config.yaml
n_layer: 8
d_model: 256
n_head: 2
n_kv_head: 2
head_dim: 128
d_mlp: 1344
vocab_size: 8192
activation: "geglu"
norm: "rmsnorm"
norm_place: "pre"
norm_eps: 1e-06
positions: "rope"
rope_base: 10000.0
rope_fraction: 1.0
qk_norm: false
attn_scale: 0.0884
bias: "none"
tie_embeddings: true
parallel_block: false
init: "normal"
init_std_qkv: 0.0343
init_std_o: 0.0343
init_std_up: 0.0343
init_std_down: 0.0
optimizer: "soap_variant"
lr: 0.00387
beta1: 0.95
beta2: 0.99
weight_decay: 0.28
lr_head: 0.00994
grad_clip: 1.0
warmup_steps: 200
schedule: "cos"
final_lr_fraction: 0.03
batch_tokens: [131072, 262144, 524288]
seq_len: 512
doc_mask: true
train_tokens: 715500000
steps: 2319
dataset: "wikipedia_en"
Each number is 128 + 32 x the weight over its row's rms, rounded and kept within 0 to 255. Layers, rows and columns count from 0. The size above them is the row's rms in percent of the matrix's.

# layer 2 MLP down (transposed), 1344x256, rms 0.0632, rows 902-910, columns 0-255
size [114  95  81 102  96 104  95 100  94]
[[124 131 137 105 118 152 134 110 136 176 130 155  84  83  82 109 162  80 100 160 135 145  64 174 101 139 145 128 117 127 103 167 176 109 116 113  58  65 136 146 109 127 170  86  72 141 153 126 142 129  92 132 120  81 111 143 121 136 164 134 158 111 136 116 185 162 114  96 148 144 136 115 147 202 149 166  97 111 185 127  87 157 204 186  88 123  77 112 154 146 100 162  74 162 120 182 126 161 109 106 110 105 117 134 178 139  78 146 164 174 140 150 121 138  99 123 116 108 182 136 144  95 102  54 127 127  96 146 137 123 159 117  99 115 135 132 105 178  72 165 136 159 137 150  51  84 177 131 116 131 103 164 116 112 104 174 138  84 203 204 130 125 115 132 142 111 167  68 168 128 147 130 156 104 131  93 132  55 113 130 154 162 125 122  97 135 164 123 154 124 148 147 110 167 120 127 150 104 139 123 119 107 136  68 137  74 153 132 162  74 156 210  82 138 122 156 134 128  70 161 148 197 122 177 174  91 115 159 107 115  70 167  96 199 143 123 127 185 115 112 149 102 165  70 133 195 125  71 117  95 121 124 104 159 160 157]
 [106 173 162 134 136 152 167 204  99 139 125  73 177 170 180 209  97 116 141 122  75 150  58 146 138 113 119 104 166 117 164 150 149 182 177 165 150 172  81 212 145 175 126 174 100 130  97 126 147 121  72 122 161 122 103 136  98 128 137 142 116 155 148  96 127 137 139 122 170 160  88  95 127 126 130  85 153 140 113 110 183 146 159 112 119  94  92 126  60 216 117 165 159 171 130 150 166 116 116 147 166 161 115  90 158 203 133 134  92 106 103 156  98 150 162 120  98 112 124 115 121 110 142  97  97 151 104 153 130 111 105 121 198  72  20 180 141  75 116 123 134  71 122 182  89 140 104  95  75 214 135 172 132 131 113 188 117 112 158 150 121 109 117 136 123 155 147 119 110 115 130 134 123 151 133  77 188 132 172 168 113 113 152 179 126 151 150 117 163 139  89 150 183 138 100 156  57 156 146 146 121  92 159 116  91 152 131 146  91  84 135 152 115 130  91 141 155 129 172 103 121 128 130 101 147  98 111 115 126 117 127 145 152 151 140 112 166  80  52  76 137 132 159 162 154 110 131 171 107  97 126  61 140 136 122  98]
 [157 148 140 130 150 129 124 164  84 153 116 103 156 136 145 213 171 128 122 178 140 105 117 174 116 173 119 141 115  88 126 103 103  83 133  95 132  98 125 126 117 128 135 176 118 148 116 116 112 100 175 107 123 148 131 218  78 165 163  99  86 106 133 131  86 133 100 135 130 127 134 183 113 127 113 167  96 129 139 166 134 153 148  83 103 135 140 195 148 206 180 149 121 127 125 108 132 123 114  95 171  79  51 174 181 112 103 111 140  83  75  98  98 151 145  83 124  79 137 101 119  99 117 123 174  88 111 101 153 134 117 101 172 148 147 176  94 142 147 106 196 117 115 151 122 138 129 158 132 153 113 184 151 138 146 146 189 112  93 110 168 116  82 133  41  48 122 100 174 108 115 119 155 131  84  98 155 171  97 113  65  93 134 100 121  90 134  98 134 139 129 181  45 160 211 130 125 141 144 105 161 125 149 152  74 116  50 132 135 138 105 145 121 134 194  83 144 101 144 134 134 168  53 161 120 131 114 186  92 149 139  80 108 133  97 170 146 172  97 149 108 144  98 146 175 112 133 165 195 159 138 100  70 147 101 118]
 [155 117  65 141 105 133 110 130 108 165 125 134  82 132 126 146  67 129  98  95 122  95 163 139 103 162 161 146 151 101 111 123  82 164 128 139  83  88 166 170 126 129  93 128  70 169 158 121 188 152 180 175 157 126 129 103 148 189 167 108  89 129 114 125 152 120 128 114 169 143 109 103 137 215 139 143 135 130 121 134 136 135 135  91 153 138 114 120 140  96 114 101  77 115 134 119 123  60  84 160 133 107  73 170 140 131 162 133 163  36 164 150 139 104 102  82  97 190  66 168 144  84  85 131 147  97 137 155  58 112  70 116 168 136 118 166  84 150 103 117 151 158  69 118 159  68 154 121 153 132 128 159 113 149  99 173 187  96 147  98 153  72  93 112 148 159 156 107 112 195 157 130 185 117 128 196 109 133 143 159 113  57 126 179 128  90 105 179 101 141  50 131 109 174 176 116  93  48 110 159 123 142  82 164 132 140  91 117 103 136 143 160 122 141 189  75 136 141 102 134  92 113 131 156  96 114 104 154 139 180 139  69 105 128 103 157 150  84  90  94 156 123  72 153 147 131 130 158 177 135 136 140 117 167 108 171]
 [129  86 128  85 168 137 155 143 184  84 165 135  98 112 112 130 116 148 118 107 103 160 115 129 101 158 189 145 134 148 105 119 164 158 129 124 136 128 140 136 138 194 127 123  88 137  97 182 161 120 175 140 103 160 128 109 107  86 166 173 156 138 142 159  90 128 138 147 134  96 158 118 152 141 114 112  92 166 117  86 176 117  86 159 193 141  75 151 100 131 113 120 102 139 137  65 101 161 116 106  84 187 145  81 144 113 183 135  71  79 120 126 111 202  96 149 152  79 113  89  93 210 103 132 174 132 116 132 209 110 145  81 181 180  99 122 200 127 175 159 135 129 139 100 108  90 128 116  99 170 120 126 152 107 132 120 103 150 125 132 166 116 184 162 182 166 132 100 108  81 148 134 127  57 105 123  95 183 136  95 112 149 122 157  83  81 116  88 170 163 115 177 126 143 118 201 125 134 107  81 113  99 144  95 134 141 155 138  79 172  98 167 120  92 108 161 137 120 154 172 163 155 151 147 130  42  97 137 126 115 157 118 106 159  98 152 109 135 156  52 134 126 113 110 134  51 131  74  82 157 142  66 122  43  98 104]
 [105 127 111  97 117 130 118 154 134 202 123 203 134 137 181 178 134 137 172 165 120 140  94 142 148  78 109 118 168  58  87 107 113 100 182 134  99 134 116 103  63 146 191  90  69 131  58 145 108 104 170 113 152 122 118 130 108 119 135 106 163  84 169 148 123 165 127  84 134 188  90 173 181 106 168 135 110 125 132 121 109 122 157 135 102  80 103 148 104 128 123 106 106 188 152 178 150 131  76 121 151 134 143 112 123 100 146 142 127  98 154 133  97 155 140 171  75 138 201 124  93 111  91 102  72 193 136 190 183  80 123 103 100 166 114 193 142 187  63 137 118 148 150 103 129 120 141  99 153  91 107 135 162 148 130 141 152  99 137 148 169  62  98  97 147 180 123 117 152 100 150  87 162  55 141 144 124 138  60 141 145  92 159 122  96 147 161 132 157 160 100 135 109 159 147  75 126 124 101 150 163 108 115 120 108  92 129 126 147  44 124 163 128 122 109  96  70  87  68 129 179 118 122 155 217 116 137 108 131 164 114 163 157  93 124  80  94 109 156 129  71 140  80 152 110 143 105 113 122  71 113 160 134  81 158 111]
 [151  78 134 143 101  52 136  84 162 165 145 148 210 127 195 134 131 100 170 107 144 151 203  93 100 170 148  89  97 130  50 118 128 147 135  89 115  55 153  77 127  78 121 156 186 197 165  99 125 118 136 179 139 108 108 191 160 145 117 192 116 121 129 156 128 142 129 125 113 146 146  75 139 173 153 107 144 114  93 144 139 125 154 158  73  98 146 151 176 146 139  85 128 133 177 143  78 160 127 121 144 137  84 100 113 154 118  95 171 163 115 151 151 170 147 160 140 135 124 137 145 119 106 115 123 161  97  61 128 105 135 111 187 119 155  94 123 152 130 151 143 121 193 152  94 117 106 129 125  99  19  88 137 110 169  61 185 122 144  87 117 185 119 129 180 122 118 154 129 105 125 107  67  85 125 138  93  67 156  70 178  89 161 104 155 138 112 146 139 101 128  83 159 172 121 124  81 119 146 122  87 152 107 147 116 119 120 140 201 122 161 195 101  91 141 102 112 123  51 121 117  82 162 143 126 117  80 100 175 123 123 132 145  67 147 128  94 108 116 125 121  80  91 120 140 132 160 162 127 153 144  89 113 132  75 124]
 [ 91 220 150  98 112  83  55 126 166 142 122 187 107 156 136  91 206 168 113 145 114 178 122 174 175 188  69  80 156 103 141 107 178 166  94 146 105  78 113 170 127 133 104 138 164 147 172 103  85 108  80 108  87  78 102 140 124 136  80  95 129 119 162 190 108 116 165 106 129 145 143 137 128 136 171  99  88  97 190 161 149 142 108 142 151 117  83 139  75 120 141 143 141 145 128 107 128 192  84 126  95 146 122 152 110 116 107  63 139 157 104 139 126 179 140 144 132 140 143 155  72 131 143 121 128 183 156 128 120 160 208 125  97 115 138 128 126 139 168 123 168 137 102 134 146 123 154  85 161 133 135 122 122 115 142 144 109 129 111 155 144 152 150 119 110 132  81 180 114 142  91 104 106 107 123  81 105 129 113 132 180 137 135 123  73 129 147  68  72 100  81 104 172 119  96 160 114  82 157 189 141 111 173 110 156 146 131  85 126  84 139 141 197 179  95 185 126 181 174 117 151 187  95 187 105 107 105 137 151 154 139  37 110 151 175 145 112  74 126 121 135 128 201 145 150 190 152 121 122 157  83 163 167 125 134 143]
 [165 155 141 145 125 118 122 131 110 111 182 128 129 115 135 104 161 145 130 106 119 130 131 132  88 101 141  92  88  88  69 103 113 118  49  88  67 107 109 154  75 134  88  51 131  87 135 147 111 108 163 156 146  88  70 109 126 144 125 204 118  65 100 117 158 191 142 107 162  94 117 185 153 109 129  63 122 233 139 115 141 128 119 187  84  98  75 106 136 173 107 140 109 154 147 170  80 121 176 181 108  90 108 132 172 162  99 129 106 159 125 136 132 165 127 158  95 124 125 164 121 118  75 124 123  85 130 105 126 133 127 122 158 159 102 131 139 118 130 152 120 108 101 115 148 139 151 137 102  37  99 151 151 157 104  60 116 106  46 122 151 188 175 151 157 102 143  82 135  62 119 121 110 102 117  97  88 108 137 122 129 153 147 175 118 142  99  89  79 168  86 136  63 156  83 147 122  67 139 117 127 125 123 137 198 114 146 138 153  82  74 146 121 145 101 166 143  80 110  91 140 123  88 158 145 152 120 100 171 193  99 173 138 115 115 140 150 153  93  81  91 158 188 122 119 158 189  89 163 167 131  78 134 119 113 165]]
# layer 2 MLP gate, 1344x256, rms 0.0733, rows 903-911, columns 0-255
size [101 100 103  94 104  98  95  99 102]
[[144 135 145 177  92 115 126 104 168 101 147 190 101 109 133 106 147 128 107 156  73 151 158 103 182 153 107 127 139  89 109 101 117 107 162 123 130 134  76 110 135  69 156 119 165 150 115 165 136 142 137 117 174 141 149 104 176 109 137  97 135 116 116 112 113  76  53 161 102 132 158 141 120 159  95 158 143  92 196  95  51 112 115 154 139 153 131 135 138 103 114 120  70  97 120 102 129 110 115 142 122 111 141 137  90 126 163 138 157 151 113 127 148 135  85 167 140 145 187 147 120 140 107 183 113 126 110 149 137 108  86 110 146 254 177  77  97 185 164 134  95 123 145 139 139 164 118 142 142  85 139 174 152 146 104 131 131 135  94  85 156 174 168 102 136 111  92 223 194 160 118 154 145  62 145 119  73 134 156 155 157 154  95  45  83 157 100 116 100  85 116 156 154 116 140 173 214 120 160  76 131 163  58 118  86  90 113 117 170 128 117 155  84 172 138 131 121 139 155 100  73 105 125 171 110 108 110 109  80 108 143  78 101 181 169 138 148 139 124 130 108 104 154 103 191 136  96 100  63 121 110 148 176 115 175  73]
 [167 134  98 110 135 131  84 164 144 104 141 146 107  84 115 101 123 142 177 120 126 164 153  39 133 163 115 122 165 150 128 210  98 119 115 129 110 182 148 180 185 117 148 175 127 133 143 101 174 103 154  67 195 167 138  50 153 178 166 126 159 160 157 145  82 104 100 130  96  53 117 116 164 125 128  75 126 111 137 208 141 117  84 134  98 145 128  52  68 147  94 108 101 142 149  90 113  82 124  93 105 130 187 141  89 120  73  45 145 149 105 112 149  93 113 153 116  91 166 153 139 133  84 135  42 143 155  76  16 130 125 129 143 150 128 138 154 187 111 100 143 141 161  91 130 133 108 126 188 131  89  87 152 204 109  91 155 150  93 133 104 165 181 127 155 136 168 157 134 153 124 132 143 148  76 135  80  84 160 124 150 126 144 140 117 163 178 119 158 131 105 112 185 101 116 141 169  96 142 127 142 142 124  68 125 173 179 129  80 130 101 128 151 122 129 139  87 132 193 130 159 118 135 104  87 119 110 111 116 127 118 138  82 129 121 149 103 106 174 132  94 121 112 148  94 155 168 113 120 131 116 134  87 169 139 119]
 [131 185  92 123 108 114 110 134 153  87  98 153 127 112 142 147 128 147  67 138 155 128 132 122 162 133 101 120 140 105 132  84 151 134  88 125 152 136 170 136 103 133 140 108  96  94 101  97 139 153 155 146 149 129 136 171 144 114 140 183  94 158 210 149 102 170 110 101 140 189  75 165 139 178 142 141  88 162 211 100 153 144 116 160  90 139  77 112 119 166 158 151 113 159  93  94 113 121 109 143 107 117  46  98 133 112  68 136 139 155 142 128 118 183 107 199 105 107 157  92 152 157 119 128 120 151 109 103  99 135  94 124 112 142 126  94 121 105  75 114 143 165 144 133  97  95 182 210 120 109 152 161 123 158 149 138  84 144 130 173 155 124 123 133  78 107  81  98 156  48 171 116 132  84 153 145 161 113  66 146 124 136 132  80 166  84 119 101 124 136 143 112 126 119 186 135 117 124  79 160 105 184  91 111 186 125 199 154  90 105  84 133 106  62  97  98 133 125  85 138 108 133  58 147  86 234 136 171 127 122 140  76 141 115 159 101 158 137 165  82 187 112 107 132 103 161  66 186 182  99  76 108 173 164 126 171]
 [ 86 139 145 131 135  98 149 130 105 162 146 117  94  60 142 145 125 133 140 176  69 158 155 134 109 102  65  94  86  89 150 134 116  66 193 145 137 168 177 139 127 104 113 112 150 146  87 195 189  96 133 117 131 120  84  81 184  98 163 192 169 117 126  82  79  72 121 141 178 157 119 142 118 136 110  98 175 162 128  83 112 154 122 177 158 113 115 127 132 168 194 116 112 128 117 136 142 153  71 164 135 126 148  66 134 146 179 151 131 165 127 122 156 106 112  94  77 104 108  75 121 155 102  75 117 130 109  85 195 121 144 118 173 168 122  91 101 156 149 151  89 109 142 151 152 141 213 156 141  90  72  84 125  90 140  79 140 132  63 217  50 103 135 183 131  74 105 101 135  95 114 125  81 173 129 133 127 125  67  89 113 139 173 138  94 109 135 132  83 114 115 142  72 125  91 150 134 155 123 192 142 110  73  72 100 118  89  86 125 105  54  94 178 146 133 123 130 122 123 122 130 166 129 105 147  91  92 113 158 112 145 120 104 143 125 115  79 141 154 113  86 183 121  99 133 114 161 154 141 146 120 106 113 142 130  78]
 [ 62  95  84 139 155 153 106 116 121 119 140 107 109 177 117 181 146 141 116 176 123 167 142 144 191 142 142 118 137 100 144 154 110  94 128  77 158 131  79  61 106 128 112 133  54 143 115 162 141  98 147 156  76 125 115 102 202  34  98 152 148  79 160  96  80 152 111 118 149 113 179 185 123 153 156 127 159 134 113 105  95  94 161 108 152 102 166 144 120 121 158 127 140 178 129 103 123 109  88 133 134 110 145 180 149  92 132 129  75  84 132 113 181 138 146 142  87 112 120 129 150  98 121  81  52 119 164 199 128 178 102 197 128 132 120 130 151 100 152 143 108 104 118 159 157 152 117 137 119 114 134 133  90 109  92 117 156 116 138 122  93 142 141 123 113 122 126 117 158 162 106  84 123 101  87  86 113  81 129  95 146 107 118 148 176 105 153 167  72 113  59  88 128  89 154 100 179 148 150 114  83  52 150  68 116  76 144 126 101 137  40  84 169 133 130 106 114  45  75 124 111 109  66 111 121 155 113 162 118 133  79 178 109  91  96 136 104 118  89 124 135 134 117 151 214 168 157  71  70 115 138 168  94 161 114 108]
 [112 129 127 158 184  83 115 108 116  97 147 185 216 127 183 141  96 131 140 136 176 118 137 148  54 163 102 178 129 130  95 113 116 179  70  61  98 143  83 147 105 106 143 160 206 168 136 103 144 123 106  93 190 192 157 145 142 128 142 130 148  71  80 148  96 187 125  82  81 155 117 173 135  74 109 103 109 132  61 122 177 166 114 154 100  75 138 190  98 188 138 109 101  88 129  91 136 151 127 143  89 128 132 111 145 185  77 140 160 128 107 201  92 130 118 104 151 118 106  89 134 115 178 140 111 169 137 151 107 170 114 158 187  93 146 142  82 101 114 147 102 117 132 175  77 124 114 102 151 106 154 126 147 101 136 103 152 174 149 117 115 149  69 137 158 158 161 111 109 124 176 132 180  77  86 133 128 120  53  82 128 119 107 142 136 128 102 160 143 177 166 151 112  71  92 124 131 167 103 130 126 165 130 131  77 132 133 127 186 139  92  97 156 164 178 112 136  92  94 156 143 127 155 160 164 115 127  94 131  71 140 146 142  96  98  91  79 163 187 141  55 120 139 141 125 134 154 110 190 108 110 112 114 138 133  88]
 [141  98 173 163 164 111 153 144 152  88 134 143 108 107 131 108  67 103 101 109 206 161  76 157 166 102 115 160  56 132  82 115  92 147 106 121 160 178  83 104 186 181 133 172 104 105 126 118 181 138 144 123 132 150 121 119 109 136 157 150  76 130 140 172 164 156  88 151 178 128 131 143 174 145 133 136 171 101 125  80  98  88 150  88 136 103 127  83 200 137  93 113 112 106 141 140 148 153 138 137 213 175 131  81 105 136  96 206 141 150 123 122 121  99 116  95 108 127   2  95 150 119  44 129 126  96 118 171 105 106 127 113 187 126  95 136 118  74 146 160 141  98 124  90 116 108 197  91 101 102 107 109 138 133 124 124 158 171 102  52 108  90  96 172 157  87 121 151 154 102 192 137 117 109 112 106 154 132 181 128 138 119 104 152 155 101 112 130 146 111 179 154  86 138 189 122 130 107 181 116 151 150  75 154 108 154 143 193 158 135 128 175 151 106 109 140 100 135  69 163 155 103 112 129  96  93 136 135 126  81  94 140 133 153  80 144 106 111  95 152 140 141  98  82  59 159  73 111 141 152 128 140  91 159 162 109]
 [101  88  87 172 124  72  88 125 130  89 107 176 111 103 157 122 105 148 115 120 150 125 130  99  80 116 201 142  99 139 144 106  99 117 100  98  92  88 111 149  63 141 122  97 170 137 133 114 151 129 190 146 132 163  77 138 122 140 138 144  87 103  58 142 146 144  75 119  79 102 122 141 122 139 138 117  97 164 129 111 121  86 148 164 101  70 102 116 129 113  94  98 127 174 152 127 144 100 164 154 109 131 111 173 102 138 146 131 137 140  99 119 172 127 143 124 149 108 135 117 177 124  36 173 126 150 142  81 137  91 140  85 150 204  71 121 153 114 189 179 117  64 127 161 128 122 153 124 180  76  97 144 124 139 115 116  95  90  19  82 163 139 188 143 182  90 113  83 104 149 140  83 125 102 163  84 166 125  76  99 133  91 127 150 196  66 130 150 136 172 127  84  79 113  62 105 127 139 127  79 171 139 162 137 157 109 193 150 138 129  92 138 131 138  89 144 141 109 109 143 110  89 112 174 159 185  73 138 150 198 109 160 161 141 152 127 108 111 163 148 104 120  97 171 130 176 137 131 144 169 179  90 165  91  98  74]
 [130 137 185 136 124 116 101 144 160  82 112 143 129  66 146  95 151 135 126 160 122 103  87  69 161  97 112  90  81 135 129  95 115  95 167 139 114 130 131 145 123 143 113 147  87 148 181 125 103 117 115 171 115  80  98 108 192  85 149  96 157 136 135 120 132 114 119  67 102 105 141 151 100 135 137 201 140 105 141 110 134 144 119 114 155 117 176 121 128 140 181 127 118 153 137 112 165  80 110  94  97 133 132 159 159 105 171 110 115 154 138 168 174 164 128 161  60 135 135 135 113 109 170  98 109 119 122 164 156 197 138 143 106 115 100  83  84 121 147 141 135 113 213 159 158  74  98  23 146 118 109 181 131 127 109 173 144 125  83 153 151  71 110 159  67 182 172 154 110 138  83 115 179 101  72 121 128 144 156 168 127 138 138 161 135  87 136 165  87 154 147 107  85  92 137 120 114 139 121 189  60 133  85 107 101 155 111 113 130 186 101 128  79 126  92 140 121 103 120  97 163 100  53 204 142  60 134 140 137  87 160 114 110 129  47  70 123  89 109 108 110 162 139  41 164 105 152 119  43  89  96 102 107 153 134 113]]
# layer 2 MLP up, 1344x256, rms 0.0733, rows 903-911, columns 0-255
size [ 98 100  94  93 106 100 104  97  98]
[[114 100 155  68  83  74 139 117 130 141 166 201  84 106  95  83 171 137 148  70 189 175 173 135  92 153  56 136 149 119 170  87 113  66  70  97 110 130 136  66 179 117 160 101 149 179  99 176 183 154 149  54 130 112 131 172 130  69 123 155 108 139 185 120 181 114 180 122 105  82  75 126 102 115 139 185 134 127  67 111 100  82 123 112 125 132 130 150 144  97 133 144 100  74 167 119 133 136 128  83 123  68 155 140  96  96  88 127 125 139 123 101 152 125 108 137 147 128 100 187 155 134 107 145 204 112 127 148 166 124  60 163 171 152 221  61 126 149 150 120 104 129 159 135 169 128 112 160  94  92 154  84 114  83 120 128 133  90 107 105 127 169 143  89 159 148 104 138 110 119 133 121 135 102 141 142  97 111 120 135  87 106  96 129 140 121 106 152 104 142 100 112  55 110 153 163 164 107 123  92 116 150 137 101  93  70 111  85 147 195 129 118 153 163 114 197 121  83 162 143 170 142 153  93 132 122 166 151 169 170 130 136  88 115 112 117 110 174 175 174 128 159 141  89  63 144 152 110 125 123 144 170 139 142 137 157]
 [ 66  97 133 133 124 142 122 106 169  58 131 147 111 153 104  46 123 146  96 134 130 120 116  82 120  92 111 127 132 175 141 144 158 153 100 123  87 132 127 123 163  92  75 130  85 119 171 116 169 127  95 143 122 174 171 107 118  35  85 104 142 120 132 135 153 137 174 168  95  85  99 121 114  60  99 105 161  69 150  97 144 119 100 151 140  61 109 104 121 147 133 108  78 132 113  90 146 145  93 153 111 100 135 100  58  88 153 135  83 153  93  70 176 147 112 133 127  93 194 141 116 123 140 138  80 138 132 117  88  64  91 133  81 141 109 111 129 125 156 172 138 117 127 115  93 116 127  92 118 142 113  75 131 172 142 147 123 154 147  81 128 149 217 134 155 151 163 115  94 149 140 120  72 128 140 109 124 120 168  89 138  87 119 112 181 106 150 177 197  56 112 101 217 107  73 173 193  93 123 105  95 109 130 130 144  76 199 155 147 181  76 121  91 141 115 194  74  87 139 110 147 107 178  82 106 163 137 105 121 129 146 146 161 144 142 117  64  98 124 137 138 137 134 151 112 108 155 102  93 143  97 161  91 146 188 101]
 [102 108 169 140 109 127 154 144 142 112 145 146 105  82 164 143 109  69 113 174 130 131 104  67 114  52 138  76  61 116 179 130 157  82  85 111 120 160 120 140 136 108 158 195 136 117 138 119 119 133  99  89 129 118 126 122 172 115 142 135 169 140 120 120  55 178 115 164 111  97 141 115 133 122 107 132 109 145 107  92  84 160 109  94  95 122 182 138 126 128  94 114 153 110 106 161  97 158 106 159 147 142 134 101 140 114 118 102  75 156 130 152  84 133 144 135 185  80 154  78 141 174 155 112 119 100  59 158 170 128 144 124 109 179 181 158 154 134 165 170 163 104 195 129 156 228  84 150 124 164  66 101 144 128  92 100 102 171 158 146 121 161  57 113  95  61 112 163 140  97 101  90 105 151 104  83 127 100 132 138 143 210  94  84 115 200 139 101 112  70 141 144 146 116  94 154 162 182  75  99 121  65 162  74 104 145 169 136 169 120 123 146 136 131 124 103 105 141 128 112  95 135 165  82 157 121 103 123 105 175 101 148 143 166 138  94 136 132 127 134  55 175 140 102 108 133 169 154  77 129 159  92 194  63 138  89]
 [181 167 123 128  93 119 100 170 104 150  77 111 134 148  93 177 119 144 148 160 121 132 138  92 122 123 128 156 153 138 107 142  73 131 152 113  76 118 164 146 102 100 136 146 163 130 145  90 158  63  40  96 150 102 150 166 143 153 134  93 140  82 108  92 105 133 135 144 143 100 145 114  63 108 121 163 154 101 161 125 128 143 168  66 112 110 147 113 128 120  94 142 152 168 117 138 154 123 157 116 137  98 131 138  99 173  78 151 172  97 117  77 106 144 156 124 138 192 173 129 109  98 107  75 123 171 143 133 130 172  95  69 111  49 163  90  84 146  79 114 145  65 152 139 114 110 121  95 162  82 152 201 160 138 121 124  96  80 116 125 117 155  97  85 124  81  91 133 110 194 163 177 104 174 100 135 106 110 125 170 112 101 124 100 124 228 219 194  95 118 148  86 166  79 175  96 123 133 145 128 175 136 183 111 100 133 115  81 181 164 166  71 154 163 166 172 180 117  84 117 149 123  83 132 158 171 115 142 156 120 138 117 116 175 134 132 120 135  81 195 129 146 166 120 171 148 163 110 101 131 146 186 111 178 110 135]
 [180 155 126 107 149 105 146 100 161  91 106 121 173 170  75 180 123 100  99 138 101  98 134 137 134 106 119 166 163 146  91 113  69 169 121 122 123 151  78 174 183 104 129 123 241 161 163 117 115 105 150 108  96  59 101  86 138 198 113 159 157 112 172  84  86 129 123  83 138 120 159  82 125 120 139  99 147 106 137 158 102 169 153 123 154 115 219 119  71 179 127 114 124 124 145 129  95  79 104 129 107 151 108 123 141 136  97 122 146  96 171 187 117 112 106  92 104  90 132  93 155 120 127 169 174 128 145  98 112 137 147 145 165 123 138  84 121 130 157 109  95  52  76 109 144 117 101 142 129 145 131 153 131 114 178  91 108  90 159  81 162  95 140 108 131 152 156 128 132 111 138 200 115 164 135 171  85 180 148 152 100 139 114  97  93 144 162 133 123  97  77 129 182 104 188 132 155  97 149 166 100 141  77 132 129 150 124 108 171 170 138 128 122  93 175  97 153 193 177  95  84 184 176  64  95 150 144 114  89 151  90 140 165  93 203 141 166 126 130  71 203 112 144 136 124  74 167 123 160 171 100  99 134 150 145 119]
 [ 77  83 133 194 149 120 168 128 119 145 156  72  83 154 109 139 140 127 102 183 156  70  99 166 179  95 120 147 103  91 206 107 149 157 142 116 169 163 138 168 138 181 136 107  66 115 117 130 137 133  80  73 143  94 118 149  99 161  97  57  65 102 119 170 108 155 153 125 163 117 134 124 110  72  62  93 108 160 132 159 139 145 157  73 115  98 143 147 115  96 155 149 134 101 108 163 138 183  73 138 122 144 157 125 158 132 139 140  56 110 180 138 107 112 142 101 143 109  82 175 142 140 145 177 123 126 154 108 108 196 142 163  76 115 115 140 125 100 129 119 131 141 113 198  97 132  82 164  67 157 112 154 123 146 150 136  68  97 120 183 182 117 176 107  80 120 115 100 107 136 135 166 170 155 146 157 128 137 145 159 117 123 123 113 130 132 124  98 155  79 116 153  68 107  75 114  81 129 127 154 185 124 185  89 127 138  99 161  54 124  94 120 115  61 128 152 117 143 212 168  92 158 159 153 114 145 150 148 100 196 124 116 110 144 135 150 126 133 151  69 157  85 120 185 160 124 119 114 119  43 126 146 125 159 158  70]
 [ 91 101 128 162 134 113 131 133 102 116 181 130 107 172 140 173 160 110 164 141 168  92  54 111 136 152 109 150 133 141  99  97 133 108  50 149  94 153  86 147 145  98 110  61 157 162  67 101 156 139 110 116 113 134  90  82 121  55 120 136 170 132 117 117 151  65  99 149 134 125 105 140 120 180 148 138 150 116 107 131 155 121 129 121 119 155 167 121  79  96 126 151  92 150 170 111  95  88 189 158 148 129 140 118 112  64 153 173  98 147 164 114  90 168 166 140 102 144 159 141 167 142 134 165 107  80 101  67 156 144 106 119 129 126 154 100 163 132  92 142 164 139 159 125 176  74 127 149 117 143 113 161 189 167 120 153 189 155 115  39  99 155 124 138 149  90 123 132 148  61 178 168 117 150 137 142  97 111 161 128 139 122 173 141 152  61  95 138 158 175 159 137 169 120  95 176  85 118 168 178  98 185 149 120 113 177 150 189 170 142  92 169 132 160 166 187 117 122 110  80 135 154 115  94 114  74 110 139 111 112 108 120 150 128  84  57 122 171  78 124 151 175 136 178 103 178 115  52 100  75 177 145  87 165 172 139]
 [188 122 119 136 135 135 103 140 177 146 129  89 148 127 119  79 119 117 115 160 173 118 143 139 131 116  83 153 208 148 108 165 148  54 162 131 138 138 131  65 176  77 199 140 162 153 169 103 103 149  92 108  90 127 159 133 126 125  93 105 100  68 151 182 138 146 147 162 158 109 110  92  97 140 155 164  53 103 113 174  87 124 122 118 122 138 151 162 168 147  76 121 201  89 103 123  87 147  68 134 144 158 132 125 156 107 105 146 146 120  96 216 130 162 111 102 144 126 124 130  66  93 133 143  71 140 109 184 130 140 149 170 114 123 147 124 106  96 144 153  89 148 127 126 117  95  90  80 123 183 154 106 109 137 142 169 114 113 175 139 131 105 101 108 100 158 129 147 125 153  95 155 138 144 147 160 103 177 113 145 152 120 177 124 159 188 155 106 124  97  72 176 161  92 165  76  91 154 132 108  76 179 146 105  97 145 135 150 110  96 153 168  60 167 138 122 195 167 166 123 130 135 170  97  80  65 124 100 183  58 106  54 120  92 118 104 168 168 126 153 116 102  72 171 125 161 102 106 156 106 112 179 113  76 131  74]
 [103 108 185 126 138 110 173  19  93 142 128 130 147 117 147 158  84 147 166 185 138 100 162 116  83 128 134 124 100 151 112  97 162 157 119  44 115 113  94 155 106 123  89  93  85 150  56  92 162  84 153 156 156 115 175 116  82 165 112 111  96 135 163 180 179 137  95 170 132 147 133 132  99  55 105 107 146 124 190 189 149 117 160 113 155 151 150 177 154  68  60 109 100 130 125 144 120 180 136  81 100 157 106 144 170 122  83 129 125 132 101  71 133 144 195 113 133 107 153  97 155 147 139 132 110 200 141 125  69 134 132 124 146  71 141 163 125 162 128 178 150 127 133 138 192 165 192  89 118 114 115 139  89 133 120 116 162 134 157 101  91  78 158  81 150  70 108 164 114 167 107 113 123 154 119 121 182 118 192  60 132 138  95 157 155 181 140 119  60  82 140 120 162 132 137 192 121 167 188 105 158 114 131 152 141 106 108 144 115 114 114 122 184 147  80 170 128 119 124  78 131  97 149 134 104 156 149 128 140 164 156  95  84 145 156 162 192 146 134 138 161 136  90 119 125 102 117 135 155 141 129 142  79  99  79 145]]